Weights of a small transformer language model.
Size: 10 layers, width 256, 4 heads of 64, MLP 704 SwiGLU, vocabulary 8192, 12.2M parameters.
Architecture: rotary positions, no biases in attention or MLP, untied embeddings.
Training: a variant of SOAP for these matrices, 489M tokens, 7464 steps.
Each number is 500 + 25 x the weight over its row's rms, rounded and kept within 0 to 999. Layers, rows and columns count from 0. Numbers have three digits each. The size before them is the row's rms in percent of the matrix's.

# k: layer 2 attention key, 256x256, rms 0.229, rows 169-191, columns 0-255
# q: layer 2 attention query, 256x256, rms 0.235, rows 170-191, columns 0-255
# v: layer 2 attention value, 256x256, rms 0.217, rows 128-132, columns 0-255
# o: layer 2 attention output (transposed), 256x256, rms 0.202, rows 128-131, columns 0-255
k169 082:463518530552466529548501578500480536528467495515491509487473494502492466482507476524489460527507479538481506500509513471467478530480468498474506550518481496501546450479468501500538490463528528521491479498530431456499495521492486549528518486508512438469509481458462468462518470527479478476477505498511483527487451550468493482532550491495480470468495525476530490498504476467513533513486488499509517510465522533495498536495484520519530484471527498481493480502478493465494509550514470500513474520468486478475486471486489493508513526514500515507510497517499507468484519470501489513466520519513461535456508501550489475469537520477511491471512505504555489535498457483544474570463477492506526491502501513512511515477478508505482476525523523508490510534510536465493495497473519
q170 085:564489501506511453505521527470555524491484489522530481505487484465543500497537488532462516485545500461501503501511549522503513521513453489495516482508485502548477523446478452524474482484521483508485505476494518511481470515496513537502516515506509499531492481490528486443507502516501495502484526507523489483493509472521508503469491489491502502506553520505474518513465528502504568523493480442548480484533510525521465455535529491522504518528565479499506511496510462485487455497511483499494542487500530527491491517495496490512513505483456501456472475511457510472519484466435492500492527427463474510528506535479503456451493537472499477525515522469502464550481466517500445497525506515467530474472500497521520489536505504453503488517454488510509505517533500500538496496521513
k170 090:491476460465509507482499490506534535442488503498457479516498521510538462515509488423454469504481489475480504505484489495485493532487545482475554501518503448502460470504540520501468464549454519510528480534507511529484504528499486492488534503506457451485504480509522499467460504456489516487513478522439484504499508533507490468502483439530476520445495466548515480530538544508506533504517506491452496529475482501515505523488505477537512463494498529476515472495471489497496469497484517496477486534542523470502508479473459545521517519499496466491508504450541537507514461507471511489508529456517521498494494486502496499511526497487493517499463499519479536506532498499538513495475503506544493572519504481505520511483532512477511499544544465499513492516518519550511520531501519
q171 088:508454529555488559517470504495520502488529483506532521501494524531482502501515455480498510491497505473468506508523508528482478490484494504534525511507470517494469474516497514503492501533511528479475483503498439544485507490477520562498484492503488510491511534495486512466518525484473501510488519517517507478457488514486464525542541490468512490518479536486516525513509506500529545499500519515517571458490494542522541528506556430511463474519477520488518518526508489442522461502507468469535494525496493482517493496519478528501472536511494494522554484540479502528477463491484493461489472474492482559486568538462488463545475521522501496492503438512490460493510504522553481486484491489528505545489524499513485526518500493491495474491487535511490479525462455463496472523476467
k171 088:523476526524488473510482451505451495518499508529500499497480479487484492476525513548498531556482477516479487490465471478499511485495493477469493492471448514503488476490487501494540477463542510497515447549490493499484512475483550531488506475468494505530498548472480495507468552501506483507504505535510479460530492498533479493473506526489457494458533488466483507510501530496492543497508487515464493497519474571509508498477521469472518497462474490530482471488471515487480538484565517501520507491478519489473511482470507475458479553496459530523485448487446503505487552519445544502466484531468491513538546513471519503515521529503512484484528501452519547531483522510511466522469502500471525507511491474504466488499442517503487483480506513478503503519476456492503468466525464
q172 096:508492526476505564505510497516498522531533477502490510471435497468457491513540486497467524511511514487520449522475481520490476498478511458482465505540487506503475489507468490501491473501495504509498462503553466489542548506467469470493483449491508479482498502535454474516458492481453512528554505507485516514456480538533516540477504510491481508501480501465533504522472524516482508497486495501507500523549488521514490472539486543484494476506523487513486491468487504452536533494539445484497517462457541533466495487438490512480501501557478547534523517510530481531498487530508528517469513472515513504443519508501533506503459476507508519504496503483518495531504506478437537485523506474458488453546496542512523489510507478487497483540466475489484526467486502502517473511503490
k172 094:536526571537488452520503502530525508472480513488469490508521493492500464531495511516518502516497474479555506477529462502509476464474524522503520536506492539514531501516508525508557498534505532471507508510453486546455553485473512494503472525501512511504491496471520512519528506519497482556481491512540504478544535480487492463496513484528526533478546503549507498509513490491501467507470470493506485509562518480510455444472507510513488501488462518547499453479503503497486459499476473459481501502500480468459493522497540517484522532502476524513510518507470466444515490508470476481504493523491483541465485511511497542489495507509499513489483487487522479521518546503499504515508475498561523472522473525529493485547505533525522478568439484481485511507472559526495520482509494
q173 095:497506502535458542492484508496533502530477516505506502494494438491479525498522487497477480504537528513486555469551519504507508516498529491513498499470466529483509567510492505504477464515510469486466513501517547498466504520506518498464498551477530492520450522528493533472520505453484465482522501508519529502534466514450485464499493549524545537502530522490477489554465506476494529507478488517523479525462550495471510451475533453479498511520523517499468466522500515539519483525460484552472509504504497476506518540517486517522512501519547554459483566439493505470476475485499491474497529555508504495504472505477502476499496547473472485531500488487534504484500481476518504459482487486491476546531502493483508498500540509495509517478546456503527483504525509509497518502491504
k173 104:511476544504487491474493521523492489482503454505500521511492504517518548533495483430471464527496559546455487527466493459526455502483504486507498468523527510527498493493504484535465491488502478478504485524500493540490500545521507519437511464528508480560522551487484454451491566486523505490515532538458491525498491480481509468488513531524529544489501493513481463531508504501459526481489521521478466489519488564494475510551534465469487523530472470469545464468486518495506491492501497508483507520505542467483506476534448473497503475494518493520473535481528546494516479526526533553491497514532497499554499503523502498493518467464512536455505480537500506512487489516481485487473465515492510494546514494502522484532497505493522518513508480489500483454491495484520494509521523
q174 095:506455486503537521508512471467488477528497579492474487556469517506515495523506505492499524508485519508515484488486516515495532503468510482499461518496510521502512501506504525491478514488494502508528511539531526447552520474488455512483511516476472483489493513496469512493490491495484464477485499526493478511515474493512457508455523515488505485541511511509517515519495444448517480505519514471499526511470507488436473432516515451474484523510555525493480516514530534487486498492516509525495493552496494514500527515498501510528465460507500499470487464512483491506521466488494474483541486483514447543495522513462531536504525559492471491560508499510522546479510492514499549463532534513479526532546548518565437443534501498475520473472524492499516526510514491511515466494481481
k174 091:483495534516520511453536547506480478470505518520489500431493526500485514504498547498543499482518506512478479483510520478516483518480497507505516490497474505511465501529509503477494507503542477458513466497508469474489519484490518487528463503471484481467486458496510502449504556536477477493487534511477512482480469534543478454547503447506482502495509474529476540489544522528467498472495495473478486466452486498474522466518504523507498520451485541555534559542552541487522529477523450480490478534458461540477457472506470494509520507508480478500496539502538492494500524472473485499515509485542499521528472504509455459513459500460491491486554535472531517470520539507527476518526468485498504542513476512499504502492488468480522512452486517505511486503510499518500492522510518
q175 095:487503535467484528526511430538485494506502498523492537466453490487471505484469504528526518505554524479523489494471536507493534462500496470512493468464496497519447487509476510442492519457507485482501498507534489508496519511501524479541484514468462535533473461534490518544522489483530499491521499502534457516469472499514498483486552530502505434510498514496493510471520528497518460498493493486506536500502499546489506502505524496499549532523485481533491470521497501473537487518531526531493521487504482541447478489457434480445512551474489497507503496542478512475469525479460533516496522460500534498508543502431490504519501497480502474476531482478511540529530505472542480510541485549486533512468478494500454493490496479536504471488498512470507497509485528485519488501484491
k175 094:508499513455453483528527482544473529478486478513475512522489473524526528494447515522514480511482521487536519510489522500463490489490534511497502524458527535512499496546530473521477456495531528470519490457494512488490538471509511526515527479458498530528488528485544526536495499472537515503518483496521490472484510516548504472491483504462501526449507483468526564496502507543468524501534486526481519485496482482523472505499531500529490525492522549513483526505452551511499522487523537523463507545505499483461534507489518528532441466510491511447500467480512525472519508484499534519499477495485492536481481528491470496488542504512466444528481492459488497500535504458498505522493486469510480540510470471460487487499502458521550513519510474469540494472456510450530521505499485
q176 097:542504590496529483488492486519437482548500477526465491495477511470507514516485566529514457534537485512506471545473557485523494503524490505491509495503546528503522489482488516533483481475474512488494515537487496505477535524534521511511482511520454498470476480515487474479522554489476484505490514531491512493517502479524474519505503486483474467499479513512487449525477547557467457522449460487485471495520469515522458479506513500499499503506479493501503503474492574512491483494457495502524484516489486510477567535504490488530480506478489471502476494490520498490478487464513510495519505500504505490444543493463464527490499487485535493433532524518518548528480496479488528528521497530509452515513523458525513469488501521506505498509486487453489506486480471492496527498543459
k176 096:469497472550518478484509471483469491506537525443487471467486515436499512450515459492495476525492485520456482518482466468499465544480521493497489526564480533492436532516522525510522485471494447503485512485505525506497475496506510528449539499483572529448521468531471502509496502533490519505485476502503504468521537501507484523523507542480483534517520514512509503498501515483486498458500505458478487504525478500514540461503475491480481526477469510460499456514514507527555487437490497500485505484495483481470503494492504521492509478470501505530509502494510494530521500507487528565541534524519476457495522505511477485507530504513537500473506493534498536484495523504519494533497462542485526533519507519525515545448509516497547496436534486491473487480506495519507506498544476
q177 104:479493514512516531497492495512518482532488524505495515503509526504530504515493522492525471506524462508493476498483514527528529498516518465532519480514501521506500497531530509507480467501483502503532563526479500503506486490498494515481497503492541513465529495504503524486496489492511509473515522547477481434485486496453518528492510507491487479513460516473507543511464488513544509478453471514479490454517524488497500514428498474504541536497466575475503532544475496528480520532460520482485496494484465506548484509525512491510506504486541477533551527511487533466475512496493509518545543496548497482469536527490449487522562481543512521498522470511531505483527466473512527444501495479485490509492495472505484462518520479460528500502498460511536575562507558478478531476491519
k177 095:512458495492484467499511500441515492471531526503519516507514488467469440504535510462495539509507500434495450503484500531536479468474495462489480458530494513505483534453519518508467496481455485505480518542540490498481453498566488554484499498523502479470526517461526470513513532482485473517444499521530441525526504480488496485495500483502501514521479494514514442522501490529518507502468455482526491470473442499508503474492500480516465494515487490508519515484513484502519548483474503518485515507471518506495474514491493493438537544530524500526496508515469524492479478472477472459489491500468537515553496484523471532517467528505511527498469506486507490492479483466493504514524520535531485496519518511512466469492469534452504537462500504443494494519511467474518455535493481
q178 098:512499500458491466553504476490490515483514461490546530486513544485527479490503466516501474515511513468495480449512506479504528513501535483512553435503502465553513502496538478481485477496444524497540551505466488502448513506473496466500500463541484512510535477498493521482471520515481495479516465485474523497439528527467477515486501444455487475477486512463503480503531508526479441491484534464474536478498534519542514512491494482490496505496493469487533469508506520492506486496467507471506516526483584493478517495505520442550517465501508530473491503505532509480445509514519515526480519529491523514481575491485492500497491486489506499487492525499510503456561491515510507478547515475504498488492479540464528517537473499503531470530507512526486528527500513514503499505492490
k178 105:499479502491504471466503505511550473490465528488530494464501468461511516500561535488506476549497468490475499524528540519515512498489512483531493532471568544506508459487472501556453490491499501474493511515513486508495473464491504514501491485454513498536504531523517495544526503523561498473503468552490457516548503504563510515494526484518513527495478517472515523487499503498493461468528481533537496479455521540504502515477506529484484557545514522534518478519490480530471500464523525513508513530506524498510485526515526453517509496526494521488518509525500474452496563487521494481506478481465435494535490481490505481525530508490503502495486474481547505520464537527521547519470498478511468496476487529519488445465493482495479488555481463496509484478494520470509495513493510
q179 102:499456563475504468518475482524539442495511519498490528546497508436483507480530538519560539479517503496472509488475469490480475487524461472493475515528514528514492483481513555520486500491479512479477479482475472470487527520517496548483514487512498476480472515522466514502490511474512503507484458496487510491460475539471503514532509535476524487510478472501521489490505487525436521508475489514475487451506513494538496501501477487453464451490458489498475516488488474501424505515525502462492474501485513507447494500494523469534546468452518564495517539520499518509545509538526492498506518485467513556515553479486480509514491506475477527468492535506452507504508498501494515436491505529516478524483508520539506526511509474499505463514502482530467469468499476504484492479510497
k179 091:483474450506538494506501509494517496517505456476507469466501495503498488480516499464470486502465459512494513470520515491517550416455523509473496509497466445513489532469518534480508446496465496491502509538526523536484466506473504511462526487488484501513514500457475517503480518492480500473463514508473507506484526487522502501482494516465494502471525498523477480513523515458519518448514504488476533503558550468533495523503510493487500521529483454501535452501509464547516476506515512494538506458473510455492472486442515486518519456494520546526471493487477512521523486515466497514519463524478470533508472527510477498544486467488518562488477511512495509504480487499482504486507500479533517545497498507507511515506508526434537475485510535532499498469483557451548508536474481
q180 095:539488527539490484536508479488490522514441551504497503500509503472509478519479531471556493465500508499518478487483503517502514465477477438507480499537492499520501514517528552495471514522524529495533478511445520476496503568507492491478547447480517503552475517503506499519473495496480492500493531451505488488525454480479438482436479527520506499513503495494490540489497501488468499509512523548478535473515479531472479508533517490508507511482482474473482498564467477540491536503524538515470491496508533538495474507506482494499466529474474553484511495485510477540500478490551502494533503475524492458460480471537530535499470493496477451511504508462503505519545466502499524517468495500517472529526499470533512468506517461519497547507523505466512535461524489475504475498516500
k180 108:487458507484491508468543481500469525504512509523516511506479486499504561495483485511501501482515502454491526541465496482491557547485483530467501531504468491450470477477474463486523508528509496507532513523517530512531537485480553500514488508468519496498509496442509516470489515503479503519511519491468493508493524533541515495481458509434475530488492548514520489561511506490443473491524476491493534518521481482469510536514493509465477530504446508521500523511563523504512445492515483514490457497517494498533461513537513503561457492460496496468487463488495451504491487494511532479506511536511511488486499526515514512533485519505518493456530508491456540475530511518502496474502523493513500586534499507479506505516488481484563519481529511508500535522475558501498503515501474
q181 100:558524484513503501488518533551453524566474520507504492476497529460471484446500487556512518512519487499560499461497521482474498488447501469518513528484513487483486475431495536533513524478467491555544523501509477471465538484493450494498455513516485550508488492518486527520499492509517481518493493539503550514513509497490489548497523490502525487496459515480460529476451511509539523486492508490483484490480473531528495501478481516457486515485498463511489457516544470502555509554484508516491489481492520483511485510519442504456527500500500540512523503490473517500503500523490500496497513476518476501498525480447447490527519475503487480492483513518490522534508496492473447510524542464515491530471513460486515489514483504491488539500494484537536469461534511530469506499482487
k181 093:533452530513521478510466528514502464470543529477478473511478460524512493473511551491505466500553534512476522480484490502492480507499495485531505488524528533532506531492504515489507481510481497479520452475496490573483501514475468479490519482489473490492504514509499486511516487484498503569515505507501494501521518485476491538496491524484525501545471485540476493545469525535489492474487503490489447517511482468521526473512516457485507501485434497506503479497509493444476518484552515488539500527560507505515504455501481503548517517457499416509522512519506459540531481535510498494499494461490503499470487474504511469543508480515482519470561546518493482503505497514489521475572524519498500534514511541518477527508464514508504495500526454478487483466503511562487493468488510
q182 096:505478543512492517521538479492502529477466524487552492490481509480496519553458493528479540496462501489503534487419519493508479505515480491525507505449500501464513473468524529481441522440522472493464486525512491535505480512542447513452531484529519479527479485493487488521541499506501492470496501482521449512493454513551482469518529497505458528481468473495455467503473478500546494507514508487517477506476505525483448516549507491491534512485474514438515500517474474503469515523503470500489491511514480524507488529496477485531532520531514521505472503478524473497535486505461541500510535500536479510474518515479486519470529499487479487481492449512509496557535526492496501452538477495504513506500501493543532508511497516529498521469453498504546478492464539480474482528512520
k182 100:522508489493537533508545523505474479520533479460497528480509512535519527521490477465529470510472508548534525514488472542523475529509500519505507545483464523482476507507545511517514458469519465514487528503522506545506520446525481544500522481541477452510485523517451530517574516501447470518533506490507496465541542525447535497504477474464502523522495490514489494472501476490538535492517515483487487464501521497502526514510501502493489538541507503524490502525530538468484508492450488490499504469529497517494539524527497507484537524502476486530480468556521486551502416490513523547504497491509489528481464532503481521495501486458518490518480536519500490517508507492514517511476488454539464524497522509502533478533498488531548529472488513503513525492486503532520497498482519
q183 106:506498531514509523517502457537485477488513509515529561497510575481492528490532536490508488499498511508499522535503509486502492531537470446497487470491474488474488491525495486514514518452496465463508521494470507511485511515528523481499473475471496501511536491497505534458467541487519539485493510527513468522510484485458478461562505511480489430483524481497500522440542456466536518490495510516444533470437453486519495501522477483514506503480484509523554478502496494521474448490466455487508470520519503514534479519504431462501519523522469548507523523509535528488500496538534482505497494523542488530501547531442488502486509508484480519509523514501464512535499482535537466495490487470517537501472503489500500522503488494483497494460507471460477489484466488500499512477501514
k183 101:536506474487533509486477499498473510478497540514498544465482499497517467477461464515501484491479519535495524520481462496481541483502524508477484485492468488548464525500535523521520478483519492527533488523471509547483532488519485505478486541465467528501513510512488490509509572517476485474533553477505466475509522456519528517502514553475502502473489474491522485539523459520543516475506531475469456489481565505545460514549515456518520544484489553471473479483522557516512528494485531499496534486485546490528477525517510515498498485495458472498522490481506488518533484511511548539521481472487477475499504446501496478513479524497505511545501453501508488474498528500478541495431498541487502497501496478497498538487506512509544490499486500539461539509506469473487501524498507
q184 100:534482507449496497515508454563487500529522509505541490476493469487494508506490502515494471500492490473499537520510548468497538461477499480531504478502511519476505547520508535478524500451484519464528538454508501489485526517533533508529505466467509467513516535503451506521498478477512522468526522479490504452485499496541498484481503460503578526498528484500523501530488503513490539505495529482454478476525502504478510487496530485555522514560481486493498534504467529493486483479514502493494540482536473507503510518528505510528480452494478518455496495535499519506501493490452493523492577473514502506547522506503522459514513553507497463514462465472523503479530485490521488445488488462511484505495508490437531482494476486491496517453489511448483539535463499478498495525463517
k184 092:507505492552462499460495448515487478478490529524505532490540528494497554492550499510479465489492543479522508517462526494486528472519503488498503517505459494471522481520493548511488538465523525473501515511504508488479480535540541542458510446477535501487492514493485484525462562511465458479488529491495544491499505509494482506514495491477531492496550492447526473486548505525483503505572500493481508500521510470499521518507519513500527497452493534493470541550481472497514508524475510509498485482508477490509510511520551537476475517492476560520508495536476495496548451493491481506532448545471509481528508543496490468542493509488483505518512523506473505474501512471480482461512472534475547490481521506506510487514481516455485496471521497506492479511544514469524466469534465
q185 095:489497482540473564525502473466476527543503461520457548485520474493486445505522549488445487452478549497479503440483488520526521506524512495505485496520496474495486530464514457464512447494473506478481483503481474469510480489520486465532473474498477458507472508515531454524480463543464494512534499507516490460497515503495528495489515469501449528498497539547466473485524473479498541505524471509509507488505521508507497496450497474499497497510512495540484530515473479513477474500483505509539529507510544494515545522507514482558482455519514511532512481500493514487476497466544466495499477494517530475496472496534532471514529534524517513519473499495523447467459493499464512534509496516537483500520527505474537494549492479536482534492490505534512465484535504530525506485493520
k185 110:507485524484425471465510493489555523470499476528501512501505478494454509477507507548585533513463520503487476462504471509479457533511496458541546512519526542525491426474481536465455485513517475494527513507501513482467485507516541482512491487484520529496483471533477517471504461484502509496495477490529532473496508511516505553481501549534493516491514500475482546509499484495533536514464499491544488548524480476475513496488510471500544507513518504496465530466477513423487504499506473505475506506521516463515505517500526492505469541477512510501526501478494460505491502492521504510494459492534523482481467488449523512488513476507440461523480501502488508506517522465517469498550517479495542536499546492480512498498481507527518481519496507485526522505471523462454488495494478
q186 101:515516498520463519520467574450493502499459482499548491482491545488498508496489500490522473446482451493472508502484501494518542464508471475496454491531461498472514505505571521489408504448536492504499568489524512535551480512560539480499483460522485533522494494532486527525504494535516478489507468521510495461503539479454526515480493516491500509487519469482469509519480517488513507509487503521481463506496496495509511517447502532516536505553500489511519497515488513496511518495484501515488495500523445496508440504466510543474506463521501534509523502496470493496507500474542493494506468544497530462508478501492512497504495493494472504497517494495492509479509491492505459530503519549547529484524483491507526511465459527479556535511500515463508541481489496520534497465516498
k186 103:516531492481539539488539492550479476515441493542494524458529572527484496484490504513484496483492506469503482517495515488500507505483509518497521487497499509499487477508520513503441534465492528519540492508500525474463462516543461505397552531500495482535507521467493492508529504501463503489479527493509514535531525471494470500498488517474501524553501498472485469511514470504535460482504493468472525474506505520527498525517448525517513562463512502470548466526498496525524495498499451474505551483484489527531518480516492471520500476513488511489513493533497506517491477538489478490494483514492482460488473483463457497539468492510519504504576533492518507518535528514475468498464508480478482469515529531474515519514490517506493521489509482485484484535477525453511515506518555
q187 102:518481527475529512528459521453477493486456533532536535515508517502495504492522488459547507492494456502467501503485495514511479481494516475535510513504488528521496523501501526513493514515551459510497461482511522507492431473516523519500494439481482541503486505512492479458493509535512505533486556538518470525537521494523518506459474510498534448498541511507503494492499492508517530495490493518518487428517530497516522514456493485500486559530497507522506483483525473494485463496504482474468550491555482485493507489504468472519496513513460488524489511526487506511488476485507510468516484475485505517527481528502511489482478465508465489472534479460521514495520503452542473512511471498488496497514474546513482419468510500513506473534500546485459457458454460467552458483508516
k187 094:545489521500472465510457494505534491517523448480558529461499511468517510492502494502534465524499489494501475490519430447478498482506479516503538531523454525527499521510497543528489526454463504477530522521497520490510500506542503494506541497526487522485546470494480456449512464526462482521535526474464504481525496487518498504528532542513487589520458501518472491504502503467505477501499492560462511474496512515454463455509535463513530479475471514491491440504502510490507506536515519546496470480470498493542554479504492492554490524496505496508496478500521495479495480486492498530459506530489486476472528456515521492530530510498518481478524510508493531475496515487507550501495474514492493489466480512539486489510492523510500472477481519553525528525495481497506491510499457
q188 129:503521527473497505515506483479458512534515502487491537481478435478516447509496571525526481512481578476537478504475514532527489506484460501483505514491496517470502465507506513519544545480463500491453491508486522509561473497485461502502530565553496525472486468503525569500488512505476499495485468526554471512512479502493506496499514487539539507496477495497471552500509520523511496448488505483538479476525497509488481487500461534465459493537512471460520478468486440499470518509482462475470541491459489474474509505517520498525476477499558526495497446539464477524461488527527505462499484499506505467489479539483507500462501483522487483507466480486475515487520474505535493510494510488488497464491499507468511496512512503481528509539490510469516507513501507515481517465509523
k188 095:499499470464512494437476503494474500452506481447509522471458495484475469462484502508470486525489529470530495483544515554519534500478530512510498550502509479528537541477514491512474502540485492483493515533481459525521528465426511478511496499464508486500470508494483501528536508539523500518512501567481518478516480494475530549543512495522484456512540490513508474498555550506531506469492493480518498485494472510450517486508522508494521501540484543520494465500503540480474503494519483525537531482510509515485506475526505501468521498527519515524567526509514494452472517530527508493515486493539477453449515487494550501536488538503507470520505510517502488500503510472491514501491507482549476497494523497486513529479477493520456450498491461528479455498480479497510501513463456
q189 098:481519527517480518511475513516461476511529514507535515502545521536495526493479512465482491454502524526469502519516444538515512522543492517457531479504522485500491522548485511539472517485501569522516484549510494495518480435487503535459497511496454482500482489462496468478480534510527501494498477507469487516488473518501516539507483501497445505496567485462552496504529497483478533494499553532473524527468473512562486467532517489472471481491471511475471497471519513518493509492504514466526494461511537514518522478514481505479499502520501517564492505498493489533519492521535483493477513488480512487506507482506479513512495508529547497486573558513445496459524497520507488464529522499485499495471488458469487511496511535464511490466485524499502498502526448521474468491480459
k189 106:477545492472496490503492456501493490477510457495499476481544513543518536465490465488484538483516470490526493462537452479513558515520524558509480504510467498497525556532475477448519504512534485486518504505488502527499505548509474491477516493504496501481501509469477532549534506548490483494479501571508515499492547505483516490484527527481500540479487510476472493504508459501490486530493522514506520515487502525506525499512505458522490536514486507513512486497475548514477481466491551474492499450472565505523465497512452499485496494534481505520510485484511543512486511532482481512517557491451427486506480515503539499467544494478480501516517452496496479549492559498501465494511442521500452477526524467502526521494453484521491505515468499486498481517500477505485481495518519
q190 109:516514501515493461506510487501494502499468530493474469486532442507484503464543450496484512541454496503506490483513472507505479499480507534455473498539522457491516508501539480495476504488525540515514474483488534534506522478500498520497506521517496514506505472536530514531457522520493471512498520525485536456531492507529526493480547515503478495517483541512479514531528507468495480529508479523480473520463480494477536480467480507531551526487545479511439480479500501485469522496544488485477484498485517533509520485514546518458510506499478486487496546515500502450473500493530527485528507504488504509506496565520509536470508459475470453517475500531469503511492502537528498448477503529507527474482497491462531498553469537544508478543568505536518501534500511561469511491489446
k190 106:511506533460522493508538535536539497495470460501516529498502501517513504535498490460492490525523516506487508472553497531511513512517457471472505448502495479488517500481513455496507449493479490495552522480544462482538528462473502486449490502475498462515489548521504510478522503452521484414529447494515461523526479532512478495511496476478527512497465545479452478553512533490513485488514536489446509545503484528513520504496446489496533512499514466449535505488508511489525501482480491508504507493534477522540474518511511489475515495508486535483522505494523479532478487477457483471545501505467475479492524502515512512508522459519514519511504496483533498513509509489539520480472444468488470523497494529471511458480490471511459487528509488505482473502523536552475457489478506
q191 102:467560461511512535494529505439529495533481470532475503507550527506501484463496509518482508481491525498535477483523497502449518431524505490553509513451456479525489513532525489491494515489515482528477518534492503503503465495497466529519473489506508495480489506522494510483476478507504527507485510457519438519475513529498466534487474502480468440496452520525534479552464491503514476524502509500476547531513505483573495541488476509522478456489485441442524516492491538539516497495465511483502478479521523502517472503503501472548520463511495497498507438491508486482553482467542505499511480483500499502500493510541522528511519465511508524496486495457515527493532510520471521544496514509494501520521527498474485488501521492480451482495482531508479540525504551471523481511489507
k191 102:452484503457457507516504486465503525516486510487462492525519446479521490503475538488554508504517499523501470488503508517529503474492505528494486520494475468539527486477518497505461515482470504504507500524451524494510530489480534518493532460545499530480520538480516520519501463469501479521523497536576548530470514511510536466461517475488484535499471507480502531479455532465490470489511508537491489553513450523524531537515476497501494493539480483455494491481482483489483512500535497494487512500480519454530484572507483466516532493501474498507530474514457514511478529517555489512512526516540547508522482511445513529501514564557516484473475513505464488485500484473491457513476494482522489459492486482510457478490505488542495479533484513475503506481492464473505534499487489
v128 083:505485502514479487517508452495493537477430526491464536499523528483460545520519479502529553494476509481535480477519516507516472481521480474520512511478515525494502437529499500504551470532502518496468489477521469473504476536527474489510498493477521488480519488491517520524482513488510519508509509545515529454506529520496466482499463451563543472465462509450515460513456496492535486520500454524523473521487489512485519521489489531472492518463489496478505515521487514514470478518527520509493476494516527481527506497457523491512481516505508475501475526548499498501473489541489475494456480464480511518491465478455500521501528511483480467507538470481494507548505453517513488494500515495473497502487525509501470473511551437509546557510447528448535486490504481500477447495532495
o128 094:470510525528525527526518528490497510507507502546552506497475530493504479468488546494514499490505501496518512496478510505449493501481460510468514495475486457471517519516506476461535519454525484514498489473471551506503519490487469476497501540516495500471487526537447480522505514499478535512488508479495478547508524528469531494507538502514476473509488513542470566489523482497464502488477518496490510502461475470538501509546500472476508473478544496509440499493526460473502525497486431489486554516507502490477457495533474488480539524494501523524519492484495511559484553467519487515537523526498475497494490508493454483461487475477507526474478514515517473488560516538491517491503498525450540501471473521473522533545483558504505468511466514518504509499538455517508498504493442
v129 079:481506538483550520502528483512453508492507497564557471469516497499480458462531509503492490450507505461482544537518489506475533493458513492504490520541503521504536490491488470484482471465475511508484527514520484460515501512541479460516503543482514523450498519453535513463494504519487510517492507533524482525475517502492485505468458510558480513540477545491481476485490513511492543505500461511512437485465533519490518505516459532539551516476480504473475538510535514519503552529509485487499510501495507472535483486499543511479534509456536513508522541507504484452476490461503487475469510497482506502455463469508496535521483553504503496540537484481512498495482529503508514486511492463471482510510499536523537541497520462524534497518480477521472495487460511474505456513499512
o129 085:511460506468497508470488533490541502486502491522502523476476533513508476533520520508475482466520477480485504465464466481521489462512534486488555472497477514471476531558523517448498481517498510471553476502532527501502522479445498501503488525512498470526502472494488503479469478470447507467538490515480499498517459494474462468530533496500491529512505471526534505523480473521500503523502492490525558506488510505508491491518517436489458496506481515551546515533469484476498506527458470467512462549501429473472463483503430507501502492497546514473507531496461519518489515520479524525515514529539444536516501510491516484497500473493488488522509529529508499517496540487476495518455488509537499508484520474523508503493511509504485485535494486474530433509470478509510513532499559
v130 091:489485499505506518487543532483489497509498538514515519472498491482500468495487484513488482417507475569467477496538515506545546476501469494436508504506520510507471488468455492496482497476564495487500518515489493473495535462508530499474518514523471498502468455520459498487505505487508488498537479521483480523539470505493482480470480450495513457527489478526443537468510542480569510524522532488472504488488506476462521485523498491519522519465519489523510508511499499493488521513495501491533486501498445502483506541537518471498475496500469463516468502552462506493476496487495505460496517505504496507539478499464511488465487489473494480536477500489500474469507513482507485469505506482503561479539487503495490490480554568504483511488491474465496553535568486482531536467494538
o130 103:488507508475532498521491477522494505505474488466472524512513539490527575466532504500496489508487490470491516505438497529529494513526459534507512457492521529515491496515525519529466503512464492496477537498499485476457511516468500478494474528484490483503502542479452476481473522512482523487477505494487536490480513495469549518528489483518498511442453500477496454486517553525472495466473476504491486483553496517531509545483489479511492474524488483466488509508496477502485473535515485493511490464493584488499468539468482477502557539511513563504484518459522474463492510520527467466491510474519496536470531479513504503484531492509483557434527530512532534519477496511469520475510506481489501536478503507494512489542454463477516458503500509506503508464474474497486547465522502
v131 090:507475478489473461478479491488530475497493524495537511479491497494480460527483488566492494493525508414521501537487530491480493509534500498530489515492482513541523481510532495496485511478501505463512492501492575489526540503505498496475534530494517502496524484497487513524522524484539487520518496501470500500509542505467453562454519529486535517484470465558477452498510477530546514513506539498453506495493534521531503506541505546509485577473471499487523484499532445531478473510511526505491510491478489501463484484517499498507468520479524489527456476448489524545506507543505503504523517533475521475525509465496503495481486494539493516530510529469471479437491473493520522521527543532513509496488475525529517491496498471496510481475507524521489494444484524523549513497527497
o131 100:472491490487506528510523513523490524519507487499487474486488554518465509480497499509470509488459495515535462495475477508471535492471508558453511477494481525513500560498496523476509471540474541489523506562508462522467455505477529504499483519508456522495473507509524507496483493477424504484490501469482484486487496515513506502494527458500435480507517507483515556510522503502502521494489475531499510487516523472535512485484491490527506472501491501461470493472520532506507509467481489483506502432492473525525544505506522493502541493521464497473494458552547483486483466464530466469475481493533501541460480526523538542501520500468487510480511477522487483501536537483495556507512512500548491491508489512463481508556566526520529522530492509482504533557455523498492529502482507
v132 088:519539527489511494469518489510488467513435496518547516497521480475498487455478505532488430471506502559486486532507507527478486508502482496503482488518514523520540526494511504507484456462522502494570519502498428546511497480505495490439509506490485514476512513462524500496528519460508468487521511494500475487522546502504528488471479484469509517431505483498530497477510494491537525509476508491478472478522481468460485552507547507517510469551531463493466486548494534490543546482495477475449452505481534488481505530506469457471499495538507492470501498542505519471444512501446493515534498466501482452533477489536474530522504461508495467538502504512498482479480530474520527498487480497499507476499470490521495496509494505495475476520503472523467482534496519496486514506492486